Weights of a small GPT-style language model, trained from scratch on English Wikipedia: 4.36M parameters.
Each number is 128 + 24 x the weight over its row's rms, rounded and kept within 0 to 255. Layers, rows and columns count from 0. The size above them is the row's rms in percent of the matrix's.

# layer 2 attention value, 192x192, rms 0.0746, rows 142-159, columns 0-191
size [ 87  90  95  93  88  94  89  91  95  86  90  85  78  90  95  92  86  98]
[[ 77 138 128  86 137  88 109 120  82 123 162 140 120 106 161  68 130 114 143 149 128 142 119  93 132 124 159 163 148 128 130 147 146 131 147 158 136 120 127 123 127 114 114 151 142 137 147 101 177 121 110  89 102  64 179 105 108 150 149 117 145 109  97 132 100 157 163  74 130  95 109 125 135 128 137 127 126 115 113 151 147  86 151 181 122 141 129 131 113 133 118 129 124 121 121 132 150 152 100 127 127 102 116 107 112 144 127 124 169 131 141 195 107 135  93 182 114  84 136 145 126 119 118  81 145 154 124 125 122 115 123 164  93 142 107 120 148  99 151 129 165 137 147 102 100 116 178 127 160 136 105 129  94 150 149 119 140 137 133 105 125 117 106 133 130 105 114 146 164 109 102 164 143  58 147  92 144  79 129 140 128 121 151 124 119 133 111 140 175  93 115 145]
 [115 141 164 151 124  98 129 144 138 150 117 129 117 102 123 122 139 163 103 122 115 132 136  71 151 128 126 130 166 133 172  70  98 117 105 137 119 137 110 185 167 145 138 161 158  86 128 155 138 113 113 132 127 107 133 117 120 114 136  75 161 175 126  97 153 117 142 167  91 140 108 106 138 194 128 116 121 116 147 141 147 171 137 128 150 149 129 157 134 141 131 137 149 164 145 132 109 133 151 104 108 128 109 108 166 160 131 148 101 140 120 152 139 171 112 109  96 120 113 106 118 141 119 165 107 189 131 166 148 116 105 149 150 123 120 168 105  93 151 146 116 128 112 151 126 127 119 149 130 108 180 135  77 128 130  93 121 131 108 100 103 144 166 116 126 168 103 121 135 115  94 155 145 153  98 131 189 141 109 132 119 147 122  83 107 153 103 163 128  74 115 125]
 [165 129 116 142 133 110 121 119 132 153 145 135 116 120 145 102 130 128 174  95 120 142 133 113 113 159 154 121 164 120  96 139  67 108 116 130 159 141 129 109 146 102 120 125 119 113 149 154 104 100 128 105  95 106 122  95 133 139 149 144  93 130  98 104 152 158 142 148 107  87 117  91  93 149 151 158 128 135 164 133 135 124 129  99 173 104 124 113 141 110 111 122 139  96 137 165 133 160 129 135 140  82 186  94 136 142 122  87 146 136 124 146  99 183 129 163 148 163  93 134 105  98 132 150 117  94 148 139 119 126 131 125 120 122 168 141 151 170 154 118 115 143 194 157 106 146  77 115 164 104 102 118 161  99 100 138 150 155 137 111 149 146  83 200  88 120 130 108 132 172  96 116 125 108 113 107 132 133 129 153 116 162 155 138 158 100  95 149 131 126 150 146]
 [ 98 124 111 123 140 153 134 113 108 111 198 154 128 115 141 160 118 150 107 148  85 150  81 183 128 129 163 140 161 148 113  84 122 140 124 135 132 141 131 123  99 121 100 101 158 106 150 154 133 126 102 133 127 151 147 131 170 147 132 130 137 138 104 154 179 117 111 141 127  65 113 162  99  95 114 177 128 137 133  70 118 153 116 120 142 115 106 143 130 129 160 146 126 123 106 135  68 135 131 132 154 146 114  65 160 113 123 118 115 110 129 120 140 111 121 119 159  89  82 163 106 125 149 140 136 135 120  96 145 152 167 147  84 191 138 146 148 155  93 113 105 156 118  93  84 113  82 123 108 138 141 141 110 118 140 130 138 119 132 139 121 100 116 129 126 131 161 119 123 166 113 202 141 125 126 130 120 110 147 106 119 102 125 128 109 166 127 113 163 151 156 128]
 [131 115 154 127 107 127 140 160 177 107 114 108 138 156 109 134 147 133 137 110  93 106 165 114 103 128 121 115 121 125 132  99  72 136 118 131  97 158 131 164 114  85 127 110 126 210 141 111 127 120 160 124 157 105 142 148  97 122 150  93 109 161 154 106 120 119 120  94  99 164 146 131 178 136 122  70 126  90 145 134 108  93 120 139 131 109 135 113 128 123 128 115  81 174 123 123 132 123 135 109 137 150 128 157 129  96 165 146 118 130 124 113 119 115 162 121 172 128 163 125  97 154 166 164 138 107  98 128 138 144  69 148 150 132 125 154 159 119 147 163 140 124 135 109 162 107  95 167 118 169 107 120 137 110 111 110 115 124  87 112 141 156 138 140  85  98 108 139 147 125 141  74 120 124 162 127 105 142  70 169 125 141 140 120 135  91  79 113 162 132 110 126]
 [107 133 126 114 122 145 137 103 128 127 129 102 119 182  77  99  93 149 106 122 145 156 125  75 133 148 116 134 113 177 134 145  99 137 111 136 134 109 100 147 154 109 119 138  98 158 136 157 134  76 124 115 136 154 122 116 133  85 115 136 144  98 137 170 116 148 118 104 128 153  94 127 140  95 143 170 136 118 148  93 107 117 106 104 137 110 144 167 109 143  99 139 146 125 153 134 127 114 148  83 137 122 100  55 145 150  96  95 116 144 126 129 138 116 127 155 131 143 136 135 141 120 152 104 106 124  94 133 146 123 113 165  76  90  82 131 159 115 152  83 132 115  82 126 127 133  65 121 180 121 160 137 130 206 142 176  88 131  92 100  99 132 130 113 143 136 114 132 128 143 102 150 111 132 193 112 129 132 142 142 133 136 125 102 135 139 146 147 147 114 118 104]
 [155 103 115 124 116 126 182 129 120 116  76 131 143 112 141 144  92  91 150 143 128  74 173 136 157 158 125 158 131 115 137 134 140 126 129 149  76 129 145 102  92 146  76 105 128 140  80 161 139 115 139 154 113 104 131 103 159 116 133  90 139 109 131  88 100 151 147 103 116 108 132 129 145  78 142 121 106 146 123 134 141 138 133 105 164 137 161 129 130 138  95 130 141 148 120 126 124 193 108 118 178  89 117 136 151  91 106 164 133 151 117 131 116 142 132  65 109  99 118  68 108 104  92 159 146 127 140 100 114 145 125 107 137  98 109 134 119 105 152 107 111 110 170 128 150  89 113 100 133 162 120  65 121 164 138 158 134 129 129 118 140 124 149 136 117 137  81 129 149 167 100 107 105 137 115 143 144 105 110 143 108 143  94 138  75 145 116 155 107 141 130 133]
 [101 119 148 142  77 106 157 133 118 131 129 134 166 132 124 137 151 103  71 132 112 152 146 121 103  82 116 118 106 140 127 119  89 170 110 121 127 128 144 141 137 130 152  95  78 124 152 161 118 102 191 125  58 144 157 127 126 104 109 149 138 122 126 164 143 142 136 117 105 108 156 127 117  89 146 121 121 122 128 188 102 159  80 142 108  99 123 148 153 181 138 116 167 121 170 117 133 111 175 132  94 115 136 103 158 105 135 146 156 131 108 126 129 154 165 162 143 153  86 166 128 139 126 122 117 159 130 153 146 116 154 117 137  99  88 190 114  99 137 102 159  98 130 124  67 105 111 126 119 120  99 109 119 128 117 161 154 117 150 105 137 125 149 130 146 127 156  96 120 155 138 148 162 140 103 151 117 146 137 132 164 115 138 162 133 129 127 103 141 110 101  93]
 [161 135 159  98  86 104 102 106 162 126 163  99 165  90 119 107 143 104  69 130 139 124 109 153  82 123  77  96 125  89 119 127 105 140 122 151 120 133 132  87 122 125 125 122 104 133 141  92 143 110 120  49 133  90 131 149  97  96 112 131 129 127 151 125 133 120 114 133  78 115 120  39 113 149 120 143 173 128 123 124 103 126 106 144 141 124 119 133 133 130 156  83 155 147 183 136 180 133 118 120 127 114 130 146 128 138 118  97 104 142 141 100 165 110  88 143 179 133 102  97 105 128 132  97  90 154 151 124 127 151 128 166  93 137 163  97 121  90 136 151 139 103 159 123 145 121 119 112 150 161 157 127 138 140 146 140 111 137 126 135 131 158 126 106 134 163 112 139 127 126 123 166  85 166 153 116 143 119 148 122 155 155 143 122 120 128 124  96 116 112 114 156]
 [138 163 111 110 129  95 131 136 138 124 109 107 100 135 140 126 110 195 131  76 117 154 159 109 123 157 101 120 148 148 103  60 120 146 145 144 120 159 103 154 172 146 120 143 195 143 158 179 129 106 105 130 115  97  98  90 141 170 132 102 118  99 164 131 131 144 161 124 138 133 141 124 112 145 148 151 117 124 157 171 131 132 123 138 162 148  99 133 135 135 131 180 131 168 127 122  77 131 118  80 101 128 138  84 166 106 106 155 131 136 123 135 128 104  95 106  74 152 141 136 175 117 131 129 136 134 101 117 162 158 159 128 149 141 130 113 175  89 126 117 112 112  98 140 146 169 123 125 104 134 130 155 148 128 134 117 146 123 156 112 123  98 103 110 116 100 159  95 107 169 144 142 100  91 111 119 135 159 143 104 153 108 157 121 106 108 110 153 132  96 139 142]
 [132  92 155 146 133 149 121  91 159 111 126 136  75 150 121 147 135 123 111 159  94 111  94  81 126 104  96  96 153 131 132 126 114  97 104  59 152 122 134 114 127  88 111 130  94 109 134 129 136 125 126 137 121 115 118 148 154  99 111 107 129  71 153 117 104 120 146 119 123 123 112  93 126 149 118 174 120 123 106 116 145  91 124 160 116 122 149 145 135 130  94  97 130  89 171 118  82 122  99 132  68 164 141 140 129 113 157 137 164 135 114 165 143 128 126 129 113 111 161  87 192 116 112 139 127 165 119 122 116  89 128 127 138 106 136 169 111 139 102  66 157 176 147 128 146 108 138 121 106 112 125 145 124 142 143 131 110 124 129  94 176  75 153 108 166 163 117 103 137 148 125 145 148 101 141 145 145 107 161 120 101 150 119  76 119 119 133 152 136 138  93 157]
 [121 121 151 104 106 168 158 119 117  98 105 168 118 127 120 120 150 142 215 147 133  74 140 135 137 108 134 138 113 150 112 109 144 136 167 112 133 122 142 123 116 137 100 149  79 104 161 122 150 118 110 126 174 125 106 147 160 121  96 107 100 124 120 101  98 126 152 152 151 150 128 116 127 105 103 127 160 127 145  97  93 141 138 128 136 119 125 146 131 164 138 107 128 155 130  93 174 159 112 114 124 159  91 107 141 119 134 110 157  98  88  75 131 117 172 105 116 108  93 148 103 104 117 141 154 138 135 110 116 102 127 147 135 131 151 123 128 160 133 138 145 166 124 116 155 124 125  79  95 134 146 110 138 134 152 135  97  81 132 143 128 118 118 149 158 133 143 148 128 123 128 211 106 126 130 133  82  70 111 209 120 127 156 119 136 113 144 153 126 118 175 114]
 [140 137 120 116 118 133 128 180 133 159 146 136 158 113 127 125 179 100 130 145 148 134 140 123 105 139 143 153 132 116 114 179 140 126 135 108  97 133 179 170  69 122  93 118 150 131  64 138 109 126 110 150 129 176 127 168 122 136 137 123 144 110 161  99 146 155 132 129 123 143 117 143 178 129 166 190 143 135 103 127 141 123 158 145 112 139 141 128 119 138  99 134  99 135 117 157 136  96 121 123 113 120 110 129 134 122 151 135 118 170 169 106 120 133 146 145 126  78 172 102 156 130 165 131 129 162 123 113 158 170 120 107 138 110 142 165 170 107 118 121 114 127  83 193 133  94  86 165 155 131 170 131 144 134 143 118 184 113 173 110 149 141 131 148  88 118 120  99 133 145 147 149 135 151 129 174 137 126 148  99  96 102 148 142 127  94  93 121 122 145 110 109]
 [117 151 126  99 146 163 137 141 123 133  77 117 170  98 169 130 134 142 125 104 101 168 116 138 127 122  91 145  52 112 140 114 109 128 162 122 115 142 143 130  85 123 104 173 124 143 143 128 150  99 145 141 115 129 138 108  95 125  84 125 113 146 100 189 124 172 132 127 131 109 127 153 131 163  96 106 112 158  68 100  93 124 136 102 126 112 120 151 157 142 126 126 133 148 155 149 136 118  62 101 135 103 133  85 111 130 140  85 108 160 116 107 134 121 105 111 144  99  98 106 160 143 147 161 164 138 130 123 170 150 136 152 157 158 128  56 112 170 154  99 137 134 104 128 140 124 111 123 161 121  88 153 126 142 123 150 115 107 174 156 132 145 116 158 125 133 119 137  99 108 139 120 125 107 128 144 156 127 124 108 146 110 118 176 101 135 138 112 144 156 168 102]
 [130 132 156 203 126 119 155 127 124 144 106 130 172  90 174 136 103 107 124 135 133  67 102 145 137 143 122 110 131  99 107 117 131 123 108  91 107 133 155 149 151 135 142  94 102 137 139 133 168 126 161 137 144 155 128 119  96 118 138 140 112 143 124  90  92 121  86 123 135 129 127 170 103 122 135 165 124 100  67 173 126 146 139  98  85 117 140 128 137 125  95 106 154 132 140 153 171 148 124 119 116 156 170 138 152 117 148 151 150 139 122 126 113 186 138  88 105 161 116 149 133 114 110 147 129 159 149 166 113  74 119  93 123 150 146  84  60 125 125  97 131 111 105 168 123 156 100 157 124  90 108 126 117  74 136 127 149 103 128 129 116 153 163  96 132 124 162 118  94 128 109 107 125 132  91 117 156 119  86 130 114 118 101 150 136 123 126 126 109 131 143 103]
 [163 143 118 139 128 124 131  98  97 146 146 178 144 123 119 121 113 122 117 142 119 128 116 133 122 154  71 152 113 125 115 104 139 115 155 134 118 102 109  88 130 151 118  97 117 126 108 140 154 137 128  99 105 114 101  99 131 172 104 128 122 136 133 100  61  85 130  81 154 116 126 108 191  88  90 129 125 152 159 153 102 118 127 136 146  93 175 156 149 129 192 110 113 142 118  91 138 138 154 119 107 134 111 119 182 146 136 129 144 138 177 128 110 138 125 104 118 124  87 108 147 114 110 116 176  84 102 125 134 126 129 126  58  88 133 129 113  94 143 102 112 148 113 168 126  97 103 131 135 138 162 139 136 113 138 150 106 143 104 141 155 146 128 130 167 139  98 160  84 160 134 133 103 131 151  83 145 150 125 128 104 109 108 129 125 122 137  60 137 137 156 141]
 [121  93 130 164 102  75 168 120 175 147 138 142 109 128 120 127 114 139 115 107 106 122  98 155 123 100 126 103 147 148 129 157 121 107 149 168 105  87 100 127 118 144 132 141 108 124  74 150 138 112 140 110 134 129 149 115 152 119 127 159 153 140 116 182 122  82 108  91 129 125  75  79 126 160 136 135  95 141 144 114 103 115 114  93 105 101 123 155 119 166  95 125 111 123 130 137 100 120 157  85 138 150  96 150 116 122 138 179 127 123 113  86  98 112 114 117 139 124 110 126 149  61 128 113 168  73 175 115 137 126 157 119 139 133 142 142 159 107 146 136 100 109 122 110 143 114 142 110 143 158 158  93 141 126 138 131 115 121  99 126 180 132 166 116 117 123 125 126 136 171 135  98 147 149 112 116 146 107  94  95 129 152 111 154 189  88 124 118 172 126 147 169]
 [106 126 155 139 146 126 107 116 161 118 144 190 131 108 128 172 105 125 159 106  85 116 127 132  89 106 136  65 149 100 137 125 125  93 143 185 167 152 143 111 103 129 114 140  84 116 131 159 113 157 154 106 139 112 158  90  84 135 115 111 161 113 134 111  98 128 130 137 114 122 112 165 133  83 148 164 129 149 121 133 128 125 104 121 120  88 133 101 141 161 129  93 168 134 111 130 139  99 136 176 143 111 108 131 132 115 160 137 129 118 117 162 113 150  95 161 142 173 151 135  97  86 129 157 101 117 137 163 132 126 132 124 144 122 218 121 104 143 118 134 108 181 155 102  95 127 116 103 140 143 122 123 105  79 105  90 120 112  94 118 144 105 149 115 143 137 149 152 141 149 138 160 131 161 143 168 118 150 143  98 156 136 157 142 137 137 143 127 101  91 146 126]]
# layer 2 attention output (transposed), 192x192, rms 0.123, rows 142-159, columns 0-191
size [ 90  93 100  94  87  92  81  91  92  83  82  85  88  89  96  91  88  97]
[[114 113 123 148 155 131 187  95 195 136  99 109 102 174 119 189 124 125  99  91 116 123  97 136 115 160 100 103 112 133  86 164 131 132 115  84 128 152  88 160 136 144 132 105 123 100 105 113 120 159 162 136 159 159 136 124 117 127 122 150  86 127 133 103 135 121  91 148 101 147 131  96 147 128 141 160 102  99 166 136 114 142 104 120 122 105 150 125 151  88 135 143 131 123 141  96  68 113 125 128 136 124 112 104  88 144 122 138 134 123 144  81 153 132 151 150 141 118 161 114 112 152 112 135 140 113 129 132 100 156 128 145 138  96 117 165 117 162 131 118  64 141 134 128 135 105  64 155 124 152 169 113 118 111 103 141 134 109 149 137 109 119 136  89 138 123 123 144 101 140 137  28 121 150 131 161 132 143 136 138 157 128 133 107 108 151  95 136 139 143 131 128]
 [140 156 127  92 112 152 129 116 121  95 156 124 115 171 132 138 161 113 169 142 163 163 125 158 132  96 137 134 119 172 112 166 126 150 124 139 138 164 137 135 104 132  92 125 129 166 140 125 141 163 112  97 172 123 109 146 148 136 169 150 135  75 138 145 131 137 122  96 168 111 143 106 129 103 123 169 142 154 152  86 148 127 151 141 103 140  88 119 114 136 139 133  87 115 105 126 110 119  86 178 123 138 138 196 151 110 128 125 112 120 171 126 112 149 122 128 139 147 137 136 178 130 129 139 117 108 134  96 130 150 153 107 137 149 135 115 162 134 150  91 146 102 133 131  96 127 164 158 136 178  97 124 190 129 135 179 146 131 145 143 129 124  99 161 174  77 131 181 145  98 125  94 141 114 163 119 124 126 144 136 157 161 119 109 157 138 159 131 164 134 153 156]
 [ 91 128 135 109 130 122 165 119 118 130 121 142  86 117 136 168  92 150 110 177 109 138 130 118 119 107 137 134 114 154 112 126 171 161 125 158 128 111 132 123 110 144 145 141 171 138 102  43 108 136 112 137 142 136 182 141 111 134  91 118 149 144 134 167 104 159 139 143 122 134 126 148 128 148 106 108 137 114 106 127 115 126 154 143  85 192 126 144 139 120 151 120 124 173 107 105 118 164  86 129 105 173 121 146 156 141 127 149 130  96  92 121 159 137 138  88 125 118 171  78 133 133 123 116 124 157 106 124 167 134 106 130  93 139  99 143 126 143  94 126  83 106  96 101 125 102 156 147  98 146 140 136 147 164 153 156 125  89 134 112  73 137 183 111 137 128 158 160 114 123 134 133 153 141 133 179 135 114 150 139 130 112 155 120  59 132 145 142 121 149 112 156]
 [130 116 116 176 113 136 124 108 146 127  92  91 133 140 153 109  98 137 168  61 136 103 142 113 117 113 100 130 153 119 131 126 142 112 129 110 155 109 108 144  95 128 142 112  90 142 100 104  85 131 143 162 126  61 140 123  78 108 184 152 146  89 143 115  46 134 122 135 135 148 145  62 124 156 134  95  99  93 151 146 127 107 148 105 128 156 172 124 117 103  72 139 106 112  90 107 126 102  96 110  97 149 136 135 132 126 107 107 127 124 137 107 112 125 115 106 136 109 153 160 114 117 110 156 146 124 128 139 124 148 107 104 130  85 129  97 161 117 126 141 139 115 145 161 146 152 120 119 127 107 151  84 103 135 147 129 143 135 130 121 127 102 133 137 100 133 142 106 139  74 107 101 124 163  87 127 126 159  82 144 165 126 110 111 110 108 116 117 103 107  79 118]
 [181 129  74 110 121 156 134 138  57 120 151 139 129  86 174  98  80 150 125 136 164 175 116 117 145 118 149 120 124 119 178 137 154 118 128 136 123 117 136 109 112 134 153 160 147 111 111 123 119 150 114 144  69 166  68 155 183 123 118 147 133 137 171 130 154 149 118 127 127 157 114 171 103  94 115 163 111 135  87 124 144 149 120 121  83 144 118 122 111 138 180 119 132 131 156 103 120 100 100 124 127 106 136 121 142 137 133 130 108 144 142 160 148 106 124 134 109 138 123 145 108 137 115 115  98 124 146 145 139 138 186  80 165 116 147 119  57 129 148 109 145 119  94 125 105 149 134  95 120  95 117 168 135 119 167 119 133 126 163 127 119 113 141 127 172 153 139 133  89 121 110 128 160 165 128 150 152  94 169 108 121 144 127 142 123 124 121 152 122 104 134 108]
 [147 121 151 142 141 141  89 143 132 143 132 134 162 107 117 166 175 127 122 113  99 141 121 136 142  93 117  74 161 122 119 102 110 111 150  89 106 159 158  95 109 155  85 127 127 149 120 132 151 187 156 140 125 120 126 138 131 149 166 137 147 159 134 115 118  99 126 149 141 148 192 128 134 148 116 111 135 157 162 151 113 120 116 129 140 137 139 107 114 138 122 127 124 104 126 153 133 117 125 124 152  98 134 117 134 158 159 152 131  94 132 109 140  99 137 118 136  83 112 137 144  97 100 118 167 118 127 119  88 183 125 119 144 159 180 156 165 138 118 171 123 139 180 162 132 138 125 125 107 111 106 153 153  92 131 118 154  97 132 164 179 127 158 152 127 100 129  96 149 131 130  82  83  68  95 123  93 145  90 101 156  94 105 161 129 131 108  76 111 136 155 119]
 [151 116 146 114 167 120 117 152  92 107 158 125 175 137  88 139 138 140 125 129 136 148  80 118 124 133 155  92  86 123 104 164 144 140 154 111 115 111 124 142 150 139 148 132 115 119 129 127 143 100 136 116 130 104 125 144 130 175  83  95  92 133 153 167 133 125 160 112 138 105  87 125 155 162 105 136 162 132 126 131 154 163 135 136 120 123 117 136 152 101 169 109 124  92 145  86 106 107 172 113 100 147 122 146  78 143 127 120 118 119 150 113 149 153 133 192 126 125 154 156 125 124 130 126 181 121  98 149 141 118 165  89 142 115 136 119 152 161 154 142 135 121 118  94  88 147 172 139 140 103 145 218 105 138 125 166  91 127 145 120 106 127 120 154 136  87 160 135 165 116 155 129 127 111 117 142 109 132 176 132 116 142 177  97 153 126 161 134 134 117  97 158]
 [148 153 102 107 136 172  93 112 112 138 119 137 109 136 104 103 128 160 147 139 146 109 138 136 165 125 109 149 122 111 149 142 139  83 137 171 116 138 129 110 122 108 134 129 139 108  96 135 124 133 103 119 186  98  74 113 137 169 132 114 114 137 126 128  96  59 142 135 117 118  93  96 138 114 144 113 149 138 130  94 128 103 185  97 163 135 121 146 124  78 109 120  93 148 107 159 139 178 110 128 120 150 120 128 110 149 146 120 105 115 136 117 112 146 135 111 141 144 153 105 155 145 110 153 132 139 136 104 139 114 163 174 107 134 157 111 135 162  55 143  86 149 114 128 155 103 160 158 163 131 144 156 185 138 109 109 120 140 118 126 137 169  87 149 134 104  96  98 156  88 110 136  84 163 160 127 176 121 138 128  98 104 133 118 127 141 145 142 157 164  96 120]
 [124 144 124 108 161 184 115 172 114 159 127 174 114 102 131 133  94 116 141 140 128 138 132 122 159  95 170 168 139 137 106 155 121 135 124 106  88 116 139 128 163 112 125 109 129 111 119 162 100 143  92 153  92 166 114 122 158 134 164 132 131 151 126  94 144  61 179  96 146 133 120 128 108 118 156 110 132 114  96 130 101 121 108 106 120  83 129 152 106 135 135 131 143 125  95 121  87 133 114 157 168 161 167 154 167 126 145 138 167  87 114 179 108 131 154 137 124 112 157 121 119 121  94 110 138  78 132 126 130 120 143 129 164  92 112 134 121 147 121  87 101 126 135 125 138 191 109 129 127 122 124 144 125  75 110 112 134 131 117 127 139 174 135 154 113 116 128 114 106 134  81 106 158  93  99 164 157 122 136  79 108 112 104 154 117 144 148 158 116  98 160 106]
 [104 156 119 118 126 156 117 111 102 131 169 113  76  97 136 143 169 117 141 136 154 143 126 100 117 119 137 131 154 164 170 158 113 116 129 107 140 112 102 113  71  92 149 112 121 145 109 141 110 125 123 100 167 126 185 152 113  75 174 147 116 114 133 127 101 139 108 137 104 146 141 109 109 123  83 124 103 162 133  93  91 122 142  96  83 154 125 105 152 162  97  99  68  95 128 149 120 123 120 142 137 127 101 110 123  96 122  94 122  95 131 152 149 143 115 142 152 133 116 122  95 149 117  93 115 125 109 115 125 134  96 100 118 170 159 111 117 136 142 156 149 173 145 113  98  61 139 118 110 112 109  92 106  92 155 131 135 104  71 141 166 142 124 117 163 123 133 137 162 114 128 112 151 138 148  97 134 143 105 149 111 128 136  99 139 106 143 100 176 142 163  97]
 [ 98 122 139  68 139 108 117 111 138 151 121 104 141 117 136 112 134 124 107 113 165 167 152 146 142 156 112 137 132 116  88 121 138 139 155 150  68 148 111 117 106 122 132 153 129 131 127 128 121 155  90  79 173 134 149  98 108 145 141 114 147 132  95 117 142 131 143 137 120 138 137 133 112 102 124 143 128 157 170  79 128 128 114 145 120 172  96 166 134 148 128 141 103 157  72 142 132 157 162 132 138  92 123 118 120 146  68 131 100 148 167 128 134 149 122 143 165 161 127 155 117 134 143 121 123 138  86 100 117 125 156 120 113 152 117  78 121 128 138 153  69  87 121 117  97 155 118 126 180 120 113 128 145 127 140 115 140 148 128 140 102 125  92 134 116  84 154 174 146 132 147 108  76 117  95  64 129 118  80 126 149  93 101 129 111 106 114 125 105 107 186 111]
 [161  83 139 134 137  95 130 132 127 112 106 138 167 152 100 154 139 134  57 139 139 144 122 149  84 193 124 117 128 113 142 148 124 122 145 120 165  95 125 131 171  98 167  91 126 135 103 131 139 137 188 163 107 119 128 116 120 185 181 152 155 166 127 140 112 145 100  99 129 140 148 132 125 117 135 141 122 150 109 177 134  89 108 129 127 106 108 120 113  94 126 138 136  97 137 137 140 120 155 121  99 128 141 119  93 127 113 145  94 131 147 155 104 157 100 141 121 131 145 102 102 136 128 106 145 147 137 130 118 159 117 123 129 115 121 127 119  99  96 127 103 131 110 104 124 134 167 139 125  84 119  92 125 146 122 157 138 169 124 126  93 151 128  74  89 123 129 125  78 140 148 103  88 145 154  94 166 153 149  93 179 126  87 167 130 124  93 117 142 179 125 152]
 [141 156 104 131 122 128 131 129 118 125 139 105 131 169  97 117 140 122 175 104 109 118 103 133 171 105 114  90 116  86 141 120 162 117 142  99 130 134 105 152 125 169 128 127 105 126 197 119 142 121 180  90 149 128  90 127 120 103 157 107 107 148 101 132 130 127  82  87 149 135 147 139 108 160  86 125  69 119 143 144 141 157  88 133 147 150 128 129 142 167 154 167 119 125 127 110 127 116  71 100 115 123 144 112  99 107 115 133 145 102  93 109 157 101 104 124  89 155 103 166 117 111 114 144 122 103 102 135 139 119 133 155 112 121 148 148 104 138 131 138 134  89 143  95 112 177 141 109 124 145 108 146 114  98 101 137 120 135  57 137 112 101 118 115 162  86 153 110 170 100 128  75 148 131 117 139 120 136 127 163 144 147 114  93 186  91 118 131 108 104 140 138]
 [104 124  98 126 135  95 108  92 146 144 164 125 102 145 118 135  99 112 135 133 127 112 161 109 150 156 156  96 157 120 114 186  79  98 130 137 128  76 114 136 137 140 142 111 114 116 146 118 129 148 128 144  93 121 120 134 174 102 149 149 128 117 144  66  85  84 130 112 126 125 130 131 127 135 124 159 155 111 156 165 136 138 112 172 120 171 114 110 126 161 128 154 117 118 111 101 112 165 193 127 128 107 167 178 165 112 135 191 144 111 122 168 137 100 145 117 130 110 168 130 116  93  99 108  88 109  98 126 130 139  72 105 114 117 118 137 156 136 139 140 101 149 127 142 100 129 102 141 118 126 193 100 120 123 106 100 135 145 139 126 137 110 144 110  96  89 133 108 185 145 121 144 134 139 125 148 123 123 106 141  79 135 146  83 128 117 138 135  92  93 124 112]
 [138 108 135  88 144  96 103 138 123 124 134 163 109 132 105 127 148 158 153 138 139 161 139 120 120  90 162 139 117 135 126 162 112 161 117 150 177 144 124  69  93 116 108 158 163 125 138 163  89 101 111 120 108 104 127 159 130 143 101 150 109 149  86 164 159 155 139 127 121 128  90 113 142 109 112 139 150 152 147  99 161 107 145 135 150 136 103 143 134 124 184 142 152 162 131 131 103 134 120 119 102 100  93 174 125 131 127 132 173 121 130 124 132 123 142 137 145 128 144  75 137 140 161 114 128 110 120  95 158 132 152 155 164 113 118 134 149 134 125 114 149 143 107  69 108 119 161 107 116 145 126 112 121 192 116  87 155 154 118  93 112  82 105 110 138 126  67 149 121  97 153 150 165 163 144 146 158 127 199 138  99 127 147 115  89 132 144 143 143 108 100 126]
 [109 119 146 118  99 113 136 156 167 106 148  98 133 120 124 137  98 120  98 101 106 119 115 140 131 122 149  77 143 133 124 142 118 111  99 143 134 144 123 169 115 127 102 140 102 125  98 146 126 130 126 144 100 110 177 115 154 108 147 197 117 155 135 140 166 128 153 106 146 136 112 143  91 113 132 153 152 132 107 152 104 132 143 114 133 111 117 114  97 124 125 136 157 121 126 164 155 130  86 116 133 110 150 133 129 132 119 116 115 117  88 130 107 109 139 176 124 136 191 152 116  97 120 147 172 126 183 107  77 137 142 140 168 152  82 146 141 166  85 124 141 115 168 113 103 146 142  65 132 112  97 172 132 162 157 137 131 110 143 101  97 131  97 152 112 122 171 102 164  78 121 107 113  75  79 142 132 117 139 106 152 103 115 164 154 141 104 147 152 115 105 103]
 [139 181  84 145 101 171 109 158 105  76 120 138 135 124 144 178 138 157 102 150 164 131 155 135 129 146  91 163 145 154 122 121 120 115 124  97 130 117 140 135 104  83 137 175 158  98 128  90 126 128 152  92 125 111 135 118 141  91  89 131 116 110 149 117 117 147 144 120 105 141 132 138 155 119 107 122 126 139 149 127 130 140 150 141 125 178 130 123 129 125 170 123 127 145 106 144 149  98 120 110 136  91 175 138 143 106  62 123  95 114  80 161 144 136 137 185 126  96 174 100 124 134 142 105 120 151  92 171 134 146 114 134 138 126  66 139 137 140 138 109 152 154 132 164  82 123 120 138  89 129 147 117 148 161 110 170 135 125 131 115 124 145  88 181 137 147 160 132 143  71 130 106 116 125 125 151 112 139 151  97 116 122 182 131 110 129 132 161 146 151 136 121]
 [157 101 127 107 128 126 117 125 101 122 147  85 117 146 157 106 118 172 115 148 175 121 157 127 147 137 147 180 155 145 117 148 100 173 136  96 103 140 142  85 120 116 115 131 164 116 132  87 113 126 108 121 103 152 102 183 136 151 132 146 119 129 136 171 164 145 144 154 131 144 136  64 131 127 102 124 165 133 116  68 135 121 203 142 150 154 122 152 100  74 104 120 113 147 123 107 100 147 102 130  91 146 118  87 150 129 118 107 166 105 124 161 142 139 170 129 144 125 139 145 115 160 106 135 103 144  74 100 152 123 121 136 127 122  87 127 151 104  88 112 150 113 103 130 133 126 135 129 132 103 150 174 144 182 112 127 161 159 147 104  84 126 116 123 112 135 108 137 121 118 113 124 148 152 157  70 125 121 124 117 119 144 108 103 115 113 107 138 176 137 130 130]]